{
  "rope_theta": 10000.0,
  "qk_norm": false,
  "beta1": 0.95,
  "dataset": "wikipedia_en"
}
Each number is 50 + 10 x the weight over the matrix's rms, rounded and kept within 0 to 99. Layers, rows and columns count from 0.

# layer 5 attention query, 384x384, rms 0.0867, rows 40-49,103-113,167-177,231-241,295-304,359-368, columns 96-191
45 53 36 59 53 60 56 56 54 50 46 26 43 53 46 43 45 51 62 53 58 46 52 47 44 50 52 55 61 39 56 67 36 40 51 55 41 53 55 58 53 59 53 41 58 58 54 59 45 48 45 55 50 40 37 60 51 42 41 45 47 56 54 47 46 42 41 45 44 47 60 56 52 59 52 49 42 44 49 51 54 58 52 54 50 50 31 47 59 58 44 61 44 37 31 53
42 59 46 61 68 69 51 44 34 36 54 47 51 56 63 34 67 46 46 49 54 41 37 53 54 55 53 69 64 40 58 51 50 54 45 48 72 46 39 41 57 46 42 47 54 65 47 62 56 57 55 48 43 51 48 72 56 38 42 68 51 40 67 68 38 51 49 26 44 49 51 52 34 53 64 55 47 63 49 61 50 39 68 57 66 36 44 53 59 53 49 51 62 52 43 58
41 52 41 60 51 50 62 53 57 35 51 54 65 70 41 65 70 44 55 63 33 70 42 37 71 64 48 49 57 46 67 43 22 44 46 49 55 45 44 47 43 50 56 47 53 64 52 37 50 44 37 56 53 58 53 53 43 50 37 49 48 37 53 55 51 40 62 70 35 69 42 51 65 43 53 47 43 47 46 50 56 53 38 40 29 46 56 48 36 51 57 61 67 53 38 50
39 67 51 44 47 46 40 52 32 35 65 43 37 64 60 43 45 34 31 51 42 44 48 48 48 63 64 49 45 60 53 55 39 47 44 47 50 56 57 39 49 47 47 48 39 42 42 42 54 49 38 57 52 35 52 60 41 48 43 42 47 45 45 51 48 27 33 57 42 56 50 39 53 45 53 58 58 58 46 56 48 54 51 58 30 55 53 37 41 51 54 72 48 57 39 51
60 44 48 52 57 60 61 54 61 47 60 52 54 58 68 56 38 30 52 53 50 11 62 55 58 45 31 44 47 71 47 80 58 36 53 32 47 48 62 56 51 34 44 62 59 41 42 38 39 52 50 44 52 24 40 36 47 54 42 48 41 47 29 37 59 37 57 47 53 62 76 47 44 59 42 57 57 44 47 40 57 72 34 31 58 54 42 46 41 49 42 60 50 58 41 52
53 62 47 45 48 65 50 46 48 56 34 49 58 56 50 41 43 55 42 48 54 44 52 42 45 51 67 58 25 53 63 45 73 68 51 40 57 47 53 51 61 54 48 46 28 47 40 54 53 68 49 28 51 45 61 70 58 58 63 48 53 49 69 39 43 51 70 53 50 61 41 60 50 60 30 59 60 56 57 62 38 64 55 53 51 46 56 55 57 65 60 43 52 64 69 64
57 56 40 46 50 49 19 48 39 56 47 61 46 56 45 43 52 42 63 53 45 47 53 43 61 43 55 28 62 38 56 44 67 55 60 59 46 59 79 51 54 60 51 41 61 35 65 54 32 48 52 53 80 55 58 42 43 57 67 32 49 60 42 23 50 41 45 46 78 47 38 51 61 65 36 53 40 56 60 36 55 43 47 55 48 48 53 50 39 41 40 47 38 53 69 54
41 35 65 50 28 17 44 48 62 41 71 41 56 67 44 48 47 38 51 42 50 68 49 51 51 57 59 52 62 47 55 36 41 78 49 51 54 53 54 57 57 35 58 43 45 28 37 49 60 52 43 72 49 53 44 61 66 76 60 40 49 42 44 63 47 60 52 43 44 66 45 44 59 44 36 54 55 61 44 48 51 55 61 44 34 56 57 39 44 44 48 38 57 53 42 44
38 40 68 58 42 52 58 43 48 41 59 61 54 39 65 43 65 43 70 44 42 54 47 50 42 68 41 61 60 67 40 63 33 59 59 47 45 40 75 45 68 58 45 32 59 51 42 44 58 49 44 74 43 47 62 50 36 61 58 53 54 39 47 39 43 39 64 52 68 70 66 48 56 64 37 42 45 51 51 55 51 60 57 37 67 46 56 46 59 53 44 30 35 54 51 44
61 64 61 69 52 55 51 37 47 49 56 77 64 41 40 57 34 41 51 36 54 55 56 54 39 46 60 37 57 54 39 53 38 48 63 65 56 62 63 52 60 37 45 52 59 67 36 45 43 47 58 39 51 57 49 40 52 47 55 37 68 69 50 61 42 39 49 55 56 44 46 39 51 72 67 48 59 58 47 53 54 61 65 55 46 46 53 62 58 72 70 65 61 51 31 52
52 41 58 37 48 45 71 58 53 47 39 42 65 63 45 48 59 42 50 55 58 50 65 53 49 49 68 49 52 63 37 51 59 57 63 58 47 54 65 48 42 50 52 40 29 67 53 66 48 47 36 63 59 59 52 51 49 52 53 51 34 53 51 46 56 41 32 54 52 53 41 61 52 30 65 51 48 52 55 57 45 60 66 50 45 53 57 51 37 35 57 50 38 42 65 45
58 29 48 38 48 58 56 56 51 44 44 43 70 50 56 45 52 39 48 54 42 55 46 43 38 55 49 57 34 48 36 61 58 38 59 45 58 51 58 57 54 27 37 47 31 52 50 56 46 33 55 42 52 40 51 29 54 40 68 64 69 55 42 50 63 48 44 36 46 53 27 52 40 64 73 44 50 56 55 71 59 38 74 80 58 52 51 63 36 41 51 46 56 59 72 61
39 63 26 61 17 76 35 47 63 42 64 56 63 43 41 65 71 48 60 50 45 64 55 51 47 44 50 48 33 56 52 50 50 45 55 43 37 45 37 54 34 56 65 35 36 49 54 53 51 44 50 44 53 55 58 57 48 49 35 60 61 25 49 55 69 38 48 49 43 44 44 50 41 50 60 45 42 55 46 53 52 55 47 41 79 43 48 61 59 45 38 44 57 54 51 51
50 39 29 52 63 56 56 43 39 40 49 60 50 41 47 48 49 47 53 50 46 46 53 64 57 46 52 39 45 41 67 34 67 71 65 42 66 50 58 53 70 51 48 35 47 42 39 52 31 40 50 39 50 58 36 52 59 66 63 43 48 43 54 74 47 62 37 40 39 56 39 43 58 32 57 50 57 43 73 62 47 37 45 56 43 35 48 38 47 48 60 51 64 52 35 55
44 42 44 51 46 46 57 37 42 40 49 56 39 46 58 60 53 53 46 55 55 41 64 51 43 29 25 33 50 48 45 66 47 49 50 41 48 47 57 55 45 38 49 48 79 36 61 51 54 58 56 62 58 36 45 42 32 48 51 53 56 36 47 50 42 48 67 54 54 30 51 47 43 50 49 48 54 36 42 46 43 63 57 50 40 51 33 42 42 55 45 50 45 54 58 33
60 66 49 57 55 45 46 46 31 54 52 63 39 67 57 64 53 46 68 38 37 72 65 46 48 47 41 44 51 58 56 38 43 65 23 69 57 55 54 49 50 34 49 41 46 51 58 52 38 61 63 52 49 41 43 56 32 38 48 35 56 48 53 46 43 36 66 39 34 58 71 60 41 50 35 48 34 60 41 42 54 43 48 49 35 50 50 50 61 48 57 45 39 46 54 41
40 47 64 45 54 50 58 63 48 38 43 71 51 68 54 58 64 49 52 47 45 62 38 38 63 50 67 53 47 44 52 15 44 30 52 35 60 49 50 66 74 60 34 45 41 43 43 48 56 58 54 47 53 35 61 67 59 44 56 57 46 40 44 58 48 69 56 51 68 46 37 46 53 45 47 46 67 54 66 49 63 63 44 38 48 50 60 42 40 53 52 61 41 48 54 46
57 52 39 55 53 51 51 28 48 44 47 41 38 54 32 37 43 60 53 50 55 35 69 54 49 64 46 46 23 39 47 33 60 62 37 51 49 62 53 41 43 54 65 37 59 66 58 74 40 56 55 43 56 63 48 38 49 61 29 56 63 47 49 46 41 27 58 34 65 31 45 47 42 69 28 51 49 65 41 45 58 41 52 61 60 55 35 49 42 27 54 62 67 58 68 67
50 41 53 52 61 43 45 45 30 38 45 61 48 38 48 47 47 45 39 52 56 70 44 44 53 61 61 15 40 58 54 51 38 48 44 54 63 49 47 41 61 66 49 51 42 49 31 38 36 60 41 48 60 51 32 43 41 67 66 61 56 67 39 61 49 50 39 59 57 54 38 67 52 45 53 31 52 54 38 24 47 59 58 40 42 52 50 67 49 43 60 45 65 45 47 51
55 53 48 36 37 43 57 53 55 43 57 44 63 52 42 65 66 39 43 43 58 22 55 38 46 45 44 52 61 53 39 34 55 48 61 39 49 54 38 45 59 37 46 43 56 44 39 56 62 56 45 43 45 61 56 40 47 57 55 52 49 47 41 35 46 45 48 55 42 48 40 63 52 53 72 37 48 51 48 29 52 66 56 66 49 51 49 39 49 42 47 24 36 51 47 51
47 72 48 52 41 34 50 62 52 72 58 63 51 61 49 46 44 63 53 51 44 59 33 61 51 61 58 59 42 62 44 48 59 50 44 54 50 44 44 48 52 71 45 28 51 53 51 47 31 50 54 65 43 24 53 57 40 43 41 46 57 39 50 53 61 45 43 51 48 47 58 50 65 40 50 43 52 46 54 27 38 36 36 31 57 53 50 57 66 38 66 44 56 50 44 46
29 56 61 51 69 67 62 65 72 73 22 48 61 67 58 57 55 43 44 44 40 46 49 46 86 57 47 56 66 61 48 42 61 48 58 60 46 54 27 37 41 44 69 49 52 33 47 41 50 55 66 51 50 40 57 68 53 62 18 43 39 34 48 55 32 41 52 50 31 52 68 47 45 51 44 39 42 53 46 55 59 51 61 59 40 47 39 52 40 47 43 45 40 44 55 62
54 70 69 66 39 55 45 55 42 50 55 56 56 37 45 25 44 59 42 51 51 55 46 53 41 45 53 52 35 67 44 57 38 89 55 61 56 57 59 46 59 55 59 60 66 46 42 54 40 63 36 66 57 41 59 57 43 50 42 46 55 57 58 35 41 44 54 36 35 41 52 53 35 72 64 54 43 54 49 61 42 39 46 40 55 52 45 60 46 59 53 56 60 43 61 42
65 40 62 38 67 50 46 59 64 47 63 39 52 47 59 45 35 42 54 32 72 42 32 55 52 39 46 71 74 36 69 45 40 53 48 61 49 49 54 68 48 68 49 49 59 50 43 30 39 50 48 42 53 59 64 45 46 56 38 45 65 41 70 46 52 60 62 56 47 56 50 42 72 45 53 45 36 45 54 70 38 28 39 55 64 40 50 44 44 36 75 31 58 38 41 52
63 47 47 35 53 54 40 56 59 35 62 59 48 50 51 47 43 65 36 36 66 44 55 42 33 53 70 64 51 43 51 54 54 50 64 51 37 60 65 44 48 53 41 59 27 48 51 66 53 47 50 37 59 42 41 53 48 67 58 49 49 48 63 37 53 51 44 67 28 43 39 46 72 51 50 52 63 56 46 51 48 66 51 61 45 44 38 64 58 44 42 51 61 45 61 65
69 40 69 42 62 51 36 50 41 53 21 74 41 35 46 47 57 42 37 33 60 62 63 44 43 40 47 34 68 48 59 47 49 58 54 64 43 42 51 48 60 69 50 50 37 63 51 46 54 46 39 53 70 45 43 31 55 76 60 26 41 57 43 46 41 44 39 53 62 65 40 51 42 68 40 54 40 32 62 52 45 53 35 56 41 55 45 57 34 51 43 56 35 46 58 41
56 45 47 39 47 52 47 62 47 64 31 51 59 63 56 53 57 42 47 53 47 55 61 56 48 47 58 43 40 58 68 61 41 31 57 46 48 47 63 62 47 55 29 48 43 57 67 58 32 41 59 43 63 62 48 43 57 52 57 43 56 31 72 48 60 44 46 32 54 57 39 48 46 48 48 48 65 42 45 68 49 63 46 59 73 49 32 54 41 38 68 26 86 52 68 54
34 38 42 40 55 43 44 45 45 49 55 33 54 51 47 37 58 53 38 68 59 52 58 40 35 16 49 55 51 61 67 45 70 41 46 44 52 41 49 52 52 38 54 61 53 53 43 46 40 40 26 52 44 55 56 63 56 59 51 43 41 51 46 41 62 46 50 48 49 55 34 48 59 60 41 54 53 56 45 45 55 62 45 62 47 55 64 43 51 72 68 41 46 47 42 61
69 62 47 65 49 29 43 34 48 46 50 67 38 41 48 32 62 67 56 40 53 52 51 64 84 57 66 45 42 59 51 47 53 47 50 59 17 61 31 47 29 59 59 49 47 55 48 51 55 27 49 45 56 54 41 46 46 57 52 54 40 58 47 72 40 49 52 48 51 65 53 32 49 51 42 58 28 55 54 39 25 44 57 46 39 46 66 26 49 50 56 36 57 58 52 49
59 51 43 73 39 55 60 52 57 68 62 61 47 50 55 46 47 62 43 32 23 54 58 58 48 49 48 53 58 51 44 42 51 67 53 46 37 59 47 40 58 49 42 49 55 58 49 53 64 41 44 23 31 50 32 65 55 48 36 49 50 67 46 53 49 30 43 30 50 52 59 39 49 44 69 41 40 56 42 59 46 39 52 40 62 54 60 50 67 43 49 43 44 44 40 33
35 53 31 71 47 31 70 53 54 59 34 46 58 53 67 43 44 45 64 45 60 53 41 50 71 54 49 52 53 48 57 53 44 44 51 47 46 62 66 48 62 47 53 36 47 45 47 47 61 33 39 65 34 41 46 51 68 44 53 38 52 42 48 26 58 52 53 54 39 59 65 56 41 53 48 56 44 52 52 46 57 86 74 60 65 47 45 58 48 29 39 21 63 55 63 57
67 48 67 46 50 71 71 32 31 42 47 43 57 53 40 55 53 63 60 42 59 68 62 55 47 38 46 42 45 41 41 54 47 60 59 70 44 46 59 42 56 50 40 53 68 49 47 54 46 58 56 38 67 62 56 31 49 47 62 54 55 62 69 40 61 39 45 47 62 59 35 33 30 54 52 49 46 31 66 72 57 68 54 59 45 47 51 60 40 43 44 50 42 50 49 45
48 60 65 47 66 53 35 46 51 38 64 52 72 70 45 43 44 49 66 69 56 57 48 61 39 58 54 41 46 28 44 31 32 55 60 53 55 42 41 36 62 38 49 40 66 51 49 53 40 68 67 29 63 55 60 65 28 35 46 52 47 40 53 51 70 74 49 59 62 49 38 43 62 26 38 50 67 49 61 54 54 26 47 67 35 42 40 55 39 63 41 45 38 52 43 46
52 62 55 36 45 42 66 37 55 52 75 48 60 45 59 48 66 48 49 55 53 32 53 35 58 36 48 53 49 38 63 61 45 49 45 47 50 50 43 45 36 37 51 54 33 48 58 40 38 66 45 34 60 62 45 43 52 60 55 42 59 53 39 51 53 54 35 60 38 58 53 54 53 62 34 37 36 53 54 59 61 65 49 52 46 51 50 49 68 63 41 36 57 48 52 63
49 34 76 50 59 56 63 61 42 41 73 51 58 49 26 44 44 46 51 47 47 42 51 66 53 36 49 68 53 39 44 45 48 45 44 39 60 41 59 40 61 44 64 38 38 54 64 70 57 51 48 44 37 28 39 46 58 58 46 51 67 61 60 47 48 44 54 39 62 34 72 68 43 62 66 45 42 37 43 40 44 35 40 48 54 47 61 51 53 48 71 45 54 52 42 50
51 57 51 48 56 53 43 46 59 58 59 57 55 43 55 47 52 32 47 60 53 41 44 41 56 58 66 45 45 42 57 67 36 54 51 60 71 47 40 58 56 48 50 39 34 48 63 67 60 56 70 32 47 47 26 46 60 59 38 47 53 46 56 46 49 54 53 53 44 52 56 57 32 42 60 60 22 71 43 66 62 38 62 59 61 46 51 64 48 54 62 46 62 55 61 48
39 45 16 45 58 69 30 66 68 49 50 45 65 33 47 46 50 24 47 53 43 40 44 36 34 32 51 63 76 64 62 54 56 47 61 63 51 49 48 53 64 40 50 38 22 58 53 45 59 40 33 63 52 53 53 60 55 39 24 50 31 40 54 64 58 61 49 37 52 63 56 35 56 49 50 52 41 55 58 63 54 49 39 65 49 48 42 29 49 46 62 58 55 45 51 61
61 51 54 55 51 70 51 48 38 61 43 62 75 53 63 29 54 59 46 39 34 44 27 56 39 36 36 69 52 51 54 69 63 22 47 59 65 49 44 50 60 50 34 45 74 45 57 41 55 44 61 48 66 34 47 67 58 61 63 41 46 33 65 54 55 45 53 56 50 60 81 38 54 54 67 47 38 39 43 44 47 49 48 40 69 65 52 41 63 51 43 62 41 55 47 52
59 39 34 53 63 51 56 49 39 67 50 50 42 65 62 44 43 50 26 54 54 59 55 60 65 52 51 57 58 63 71 55 66 53 40 49 66 40 51 49 43 41 52 49 48 59 52 53 51 36 39 53 46 57 36 55 70 55 47 62 54 57 50 40 51 67 39 50 51 65 54 49 51 52 48 57 43 44 41 74 40 33 36 38 51 46 82 45 66 62 53 72 42 37 46 45
56 49 40 37 56 47 44 41 49 59 39 55 32 79 48 45 34 52 61 59 54 36 56 52 45 47 47 60 60 45 55 59 51 55 64 52 54 48 42 52 32 46 30 33 50 44 54 77 31 55 61 48 68 55 49 44 54 50 48 40 49 37 72 32 47 51 55 51 54 48 52 72 47 60 31 48 56 47 39 32 52 43 36 49 66 48 45 62 36 65 57 60 45 54 51 56
35 34 41 52 53 48 36 46 31 73 41 43 63 60 78 57 51 51 67 57 52 46 58 32 53 43 42 42 51 58 51 41 50 38 53 53 63 47 54 52 64 28 50 48 41 49 43 41 44 65 57 56 63 52 44 57 44 43 47 73 59 51 54 62 30 59 56 35 55 46 53 44 46 57 55 45 51 39 64 43 65 43 57 71 54 52 57 37 57 51 41 51 48 58 55 67
47 48 61 43 46 55 58 50 77 50 40 70 64 36 50 56 42 51 45 42 45 49 67 42 69 68 51 70 45 54 45 48 33 80 58 47 46 53 46 59 50 40 33 54 58 53 46 41 52 43 49 43 49 45 61 59 42 48 50 47 45 43 40 24 47 54 43 56 37 43 65 67 58 56 48 56 55 37 40 38 48 57 61 81 67 43 50 66 25 56 49 58 51 57 48 75
42 55 58 35 54 60 58 53 33 42 52 39 51 38 57 02 38 39 52 35 43 63 38 62 61 42 24 52 61 37 43 48 46 46 61 46 40 44 59 41 47 49 62 55 45 47 42 44 63 57 54 47 46 44 47 53 47 45 60 45 58 55 45 36 41 50 47 45 30 51 48 48 44 57 47 43 40 30 38 44 40 40 61 43 51 48 50 47 58 53 64 50 45 52 49 40
57 67 49 57 56 39 54 55 47 45 39 41 65 67 43 67 56 36 46 46 49 68 52 55 44 60 40 40 42 49 64 58 54 41 67 39 37 49 57 50 55 46 54 41 73 48 43 50 59 57 54 50 47 80 57 70 66 50 49 47 62 43 63 48 56 49 53 28 57 42 50 35 46 49 61 50 68 54 45 46 49 47 43 47 56 42 56 48 57 44 50 45 52 39 50 58
55 46 65 50 38 41 52 57 30 52 53 55 60 58 48 42 50 50 52 40 45 48 44 63 37 71 53 53 46 40 55 53 31 32 54 51 46 49 56 62 51 51 49 54 35 51 47 74 47 54 55 61 39 51 65 54 57 63 51 55 48 56 61 48 50 47 56 64 46 62 53 62 57 39 52 47 26 45 37 57 39 43 33 54 49 52 42 63 65 65 72 43 36 44 47 57
58 42 64 36 58 60 41 44 48 62 48 34 56 49 61 41 52 48 57 55 51 43 48 38 33 55 41 64 48 65 42 31 41 51 38 43 51 53 37 52 49 50 55 54 39 33 52 50 53 60 53 69 62 40 65 31 42 29 50 53 50 43 51 66 58 46 47 47 43 47 66 38 59 58 56 54 48 52 54 48 44 52 41 71 68 45 54 58 33 54 67 63 52 47 39 48
37 50 61 46 55 38 39 46 59 48 71 36 50 47 43 40 48 40 50 47 50 27 58 51 41 49 46 57 48 58 58 42 55 52 49 50 32 48 55 57 60 62 52 66 45 54 62 54 44 42 47 52 56 50 43 37 43 49 53 44 61 49 46 53 43 50 62 40 49 50 59 38 47 64 66 48 51 34 37 41 46 68 50 45 55 52 53 42 44 49 64 66 41 53 34 52
61 49 50 31 57 52 54 49 60 52 45 52 33 50 54 52 67 47 53 48 50 60 60 59 59 64 40 41 59 44 49 52 71 28 50 44 52 48 55 49 54 47 58 41 46 44 57 32 44 52 43 66 43 61 71 64 41 57 61 56 41 60 45 57 49 60 65 49 55 48 45 58 44 44 41 48 75 37 56 45 66 50 39 65 46 43 49 50 40 69 36 43 39 41 49 48
64 35 58 53 49 38 51 60 56 47 59 65 49 46 35 44 44 65 50 50 53 31 58 53 69 28 57 40 40 55 58 44 38 54 45 40 33 44 49 63 53 43 47 65 48 42 46 49 43 48 60 52 50 53 60 50 38 59 49 58 38 39 33 50 51 65 55 37 58 53 40 41 41 36 51 41 52 45 52 55 48 53 41 40 66 56 46 47 45 57 41 52 51 45 46 39
52 34 32 49 57 60 41 37 54 46 53 52 47 40 51 66 39 55 63 41 56 35 49 49 48 45 56 58 52 55 28 40 50 56 37 46 50 45 43 54 47 33 37 55 60 40 58 49 52 52 37 48 32 51 60 40 55 61 52 45 58 58 57 51 49 36 58 48 61 54 57 41 38 45 54 52 51 62 47 46 57 73 56 71 53 53 46 41 42 32 61 48 67 55 49 53
47 54 53 66 62 40 54 56 69 51 49 71 35 59 47 43 41 57 29 51 60 67 37 59 49 30 46 36 57 59 55 46 47 59 53 55 34 52 44 60 54 55 47 59 43 64 50 47 62 51 54 39 52 46 49 19 52 36 49 62 52 49 52 34 50 57 27 45 46 63 51 84 60 30 33 44 53 38 26 47 44 60 52 61 51 59 50 48 42 47 39 60 47 42 58 36
51 58 55 32 47 52 43 60 50 43 43 39 43 42 51 34 41 55 47 54 56 60 37 37 52 44 48 49 53 31 51 51 49 54 56 50 53 47 65 46 46 40 43 52 16 39 58 54 50 42 44 47 41 38 57 49 44 42 57 57 48 53 36 55 54 62 32 54 51 48 34 49 49 57 54 39 29 66 74 42 54 35 57 54 42 54 59 54 50 43 41 71 57 49 59 41
44 41 48 30 61 41 48 37 53 48 68 31 47 41 43 20 26 54 57 60 61 55 51 59 31 65 45 49 48 34 69 65 49 34 45 44 43 57 55 35 57 61 61 45 48 42 57 52 72 50 59 43 32 58 44 61 71 64 46 52 59 59 56 53 62 36 45 48 55 34 65 30 26 55 64 61 64 44 54 49 48 58 46 46 44 68 62 45 49 56 56 40 48 42 51 57
32 48 61 55 34 45 55 48 51 51 39 59 52 39 55 52 64 53 51 55 36 49 56 57 67 59 59 71 57 54 51 65 32 76 51 42 33 63 38 58 39 28 52 60 53 53 44 58 35 52 36 46 45 38 52 41 48 65 52 45 40 57 51 39 41 43 57 74 39 61 48 58 29 55 55 45 48 58 38 64 43 59 52 59 50 51 47 58 51 42 42 72 56 49 53 44
64 46 41 25 63 36 43 59 50 51 43 39 47 55 44 37 51 44 58 49 48 30 61 47 47 60 58 58 65 30 49 63 62 45 64 42 71 48 58 59 45 53 48 43 29 38 44 62 51 39 49 53 55 42 43 52 45 48 51 53 62 53 55 45 53 50 48 43 41 50 38 52 50 45 54 53 52 47 52 44 53 50 28 66 55 60 60 49 42 51 57 45 50 51 53 61
49 61 43 42 38 49 28 47 56 47 51 40 45 56 62 46 40 44 31 60 49 42 44 53 43 32 37 52 68 41 30 33 55 52 51 42 58 54 54 45 48 45 54 54 59 81 51 53 51 47 55 63 49 45 54 51 62 40 58 58 60 36 53 67 64 55 53 55 46 61 74 49 73 39 59 53 42 60 52 51 48 42 65 36 43 54 65 49 63 41 65 53 47 48 58 44
59 53 59 49 44 33 46 50 57 49 44 55 65 50 55 64 76 54 41 54 51 49 53 52 34 46 34 22 50 56 62 51 46 39 62 55 47 50 57 49 69 55 48 65 53 62 58 46 37 45 71 59 35 57 40 37 47 35 68 33 41 50 57 63 37 46 41 53 42 57 51 55 60 42 38 59 50 54 39 59 56 52 45 45 46 52 49 60 52 51 39 42 51 49 52 49
54 41 44 54 62 62 54 53 59 48 61 57 50 49 62 24 42 53 50 46 56 49 59 45 61 57 71 62 59 48 53 53 39 50 47 45 81 43 51 41 52 48 60 54 46 75 47 41 69 45 36 47 43 43 46 58 49 54 33 62 58 57 51 46 41 44 56 52 33 43 52 35 38 57 85 55 48 62 47 68 46 35 36 39 59 53 69 47 71 62 55 60 48 56 47 50
40 58 45 52 51 66 45 55 35 48 52 77 33 52 57 69 42 51 45 65 39 53 52 49 36 32 57 36 49 46 53 42 44 27 57 45 45 51 52 51 57 56 47 39 56 51 57 28 49 56 57 34 26 53 53 41 51 41 53 54 51 38 39 50 42 49 55 48 63 41 46 57 54 58 32 47 67 51 46 48 54 45 55 29 46 56 56 53 63 42 43 43 66 47 51 60
61 58 66 53 52 49 52 51 70 40 42 57 27 58 50 65 54 37 50 62 53 51 46 54 49 44 48 54 50 39 69 61 55 49 64 43 54 47 41 49 58 43 52 62 50 45 43 59 58 44 54 44 45 54 44 59 53 64 45 32 53 54 49 40 55 49 55 43 53 66 43 42 51 58 54 59 61 52 52 60 40 46 42 43 58 55 45 58 50 47 42 48 39 42 35 45
58 56 44 52 47 55 50 51 52 50 49 65 23 33 50 48 58 62 57 45 61 50 61 39 39 67 58 30 63 54 54 53 56 51 78 58 39 52 67 51 59 45 56 42 51 47 41 50 55 48 56 53 55 57 53 43 63 59 73 47 44 45 61 63 59 43 53 46 44 31 52 63 49 43 39 55 41 67 35 27 46 51 58 62 70 54 39 44 36 39 37 32 78 47 51 50
63 30 53 27 58 57 46 45 47 57 45 52 38 70 59 68 60 51 51 45 45 48 64 27 33 45 35 57 48 59 53 34 48 48 47 46 37 53 34 63 41 50 52 53 57 49 59 44 38 58 36 46 47 49 47 51 54 57 44 54 49 62 54 55 44 44 43 65 56 51 41 34 57 50 71 54 45 59 61 52 49 44 53 62 53 51 36 47 51 50 53 46 57 62 46 50
38 46 54 56 54 50 49 46 40 61 52 44 53 47 27 50 40 50 63 34 57 41 45 51 64 41 63 51 47 59 51 44 29 59 59 55 49 49 46 55 61 44 41 27 62 48 58 59 58 60 41 56 37 54 76 52 59 54 29 51 37 56 55 46 51 55 61 68 53 55 55 68 48 58 38 50 41 47 52 53 55 63 42 46 36 50 47 51 39 37 41 44 51 54 39 59
# layer 5 attention key, 64x384, rms 0.0614, rows 39-48, columns 96-191
58 58 39 43 57 67 49 47 52 27 44 50 53 49 33 72 38 47 50 64 53 46 47 39 39 66 61 51 48 43 51 42 55 59 40 46 52 57 65 54 47 35 46 62 46 58 57 53 41 54 52 47 48 66 52 49 56 55 60 47 52 54 52 55 65 60 49 60 64 38 44 46 63 48 26 33 40 45 49 37 51 43 38 35 61 50 47 50 56 54 59 40 52 56 36 47
52 42 58 52 50 44 49 55 48 52 66 46 51 62 53 65 39 44 51 58 50 61 51 49 49 62 49 48 45 45 62 36 45 43 33 59 28 39 44 50 56 32 50 54 41 49 36 46 66 52 61 58 30 61 53 61 50 53 38 52 39 28 53 55 51 58 66 47 51 62 43 47 60 44 56 50 51 43 46 50 38 54 59 56 47 58 49 51 56 65 49 55 52 55 47 48
52 55 60 49 62 51 30 48 43 51 51 41 49 57 46 40 54 57 46 61 58 41 62 45 48 42 37 49 46 46 36 36 36 48 51 51 41 62 60 42 32 44 55 70 42 37 52 55 47 61 65 64 49 50 37 66 63 40 52 54 36 61 41 54 54 40 45 39 50 47 66 71 38 53 37 48 58 29 40 60 51 52 65 49 29 51 45 46 56 54 45 32 47 57 46 47
69 49 65 54 42 64 39 51 59 46 56 42 48 63 48 64 55 43 58 37 70 49 45 54 41 53 42 30 48 46 61 52 56 25 62 35 56 46 44 49 51 49 46 65 62 57 62 63 50 37 49 58 50 61 62 41 50 53 47 64 44 56 43 34 71 33 37 65 46 51 64 23 49 65 51 60 61 43 36 31 54 66 31 64 63 53 39 45 41 53 55 59 50 48 50 40
49 51 53 50 60 40 56 40 46 68 55 50 50 39 44 49 59 45 68 41 32 53 37 55 46 56 52 51 36 53 30 64 44 44 35 65 34 55 55 45 53 61 50 58 51 43 54 59 50 58 55 28 50 71 70 64 69 50 36 56 43 60 37 56 56 58 61 60 57 55 50 37 53 47 47 54 58 68 39 46 60 63 63 42 40 34 60 49 66 41 49 54 36 57 58 65
58 43 41 54 67 31 37 56 58 32 66 39 65 40 32 45 42 48 59 56 63 54 51 35 53 42 43 47 59 46 54 55 57 48 44 51 55 52 68 54 52 53 52 44 37 51 51 56 58 60 30 55 51 59 56 46 52 76 45 53 46 69 39 57 45 48 43 65 47 48 43 52 45 74 53 51 50 56 46 41 50 52 32 43 54 44 51 41 65 45 36 59 46 38 64 47
81 65 62 59 39 57 37 32 30 34 53 61 52 37 50 53 49 56 67 47 44 53 57 53 31 49 44 62 44 35 39 59 50 57 44 58 39 48 53 50 55 61 56 53 48 60 57 70 52 52 50 44 33 51 33 36 42 47 64 44 56 48 58 51 63 51 63 59 70 43 61 61 30 37 68 51 31 42 44 46 37 52 53 35 55 49 39 53 57 39 61 65 57 46 58 36
64 55 53 50 65 47 33 64 49 60 48 49 40 49 58 54 71 39 43 51 43 75 43 42 52 40 55 44 55 67 55 53 48 44 51 34 77 38 48 50 61 42 47 59 35 53 49 52 54 28 42 52 44 55 46 62 43 49 47 48 54 54 74 49 39 60 50 47 42 43 52 50 48 53 51 44 43 52 37 41 47 62 60 41 61 52 38 48 66 43 28 47 56 33 36 51
41 63 44 43 39 63 60 48 54 41 58 50 46 33 36 49 64 47 69 53 68 43 43 53 47 36 41 56 60 23 57 58 40 34 53 47 33 46 41 42 30 53 45 53 45 42 49 52 67 47 39 49 49 65 73 44 62 40 49 48 43 31 47 58 64 39 64 80 46 63 46 46 50 47 43 46 51 53 42 52 58 65 58 45 50 50 72 44 53 37 50 32 64 42 49 62
42 58 51 48 52 48 44 53 49 44 43 30 36 52 32 41 50 67 45 42 66 74 43 58 41 52 56 53 41 45 55 31 43 44 20 52 43 56 44 57 48 43 43 45 35 61 34 52 18 43 57 52 46 48 48 40 57 47 51 41 53 52 47 64 55 49 51 52 53 53 65 45 62 50 31 52 66 53 31 53 41 35 44 55 50 52 53 48 42 46 53 57 51 66 69 47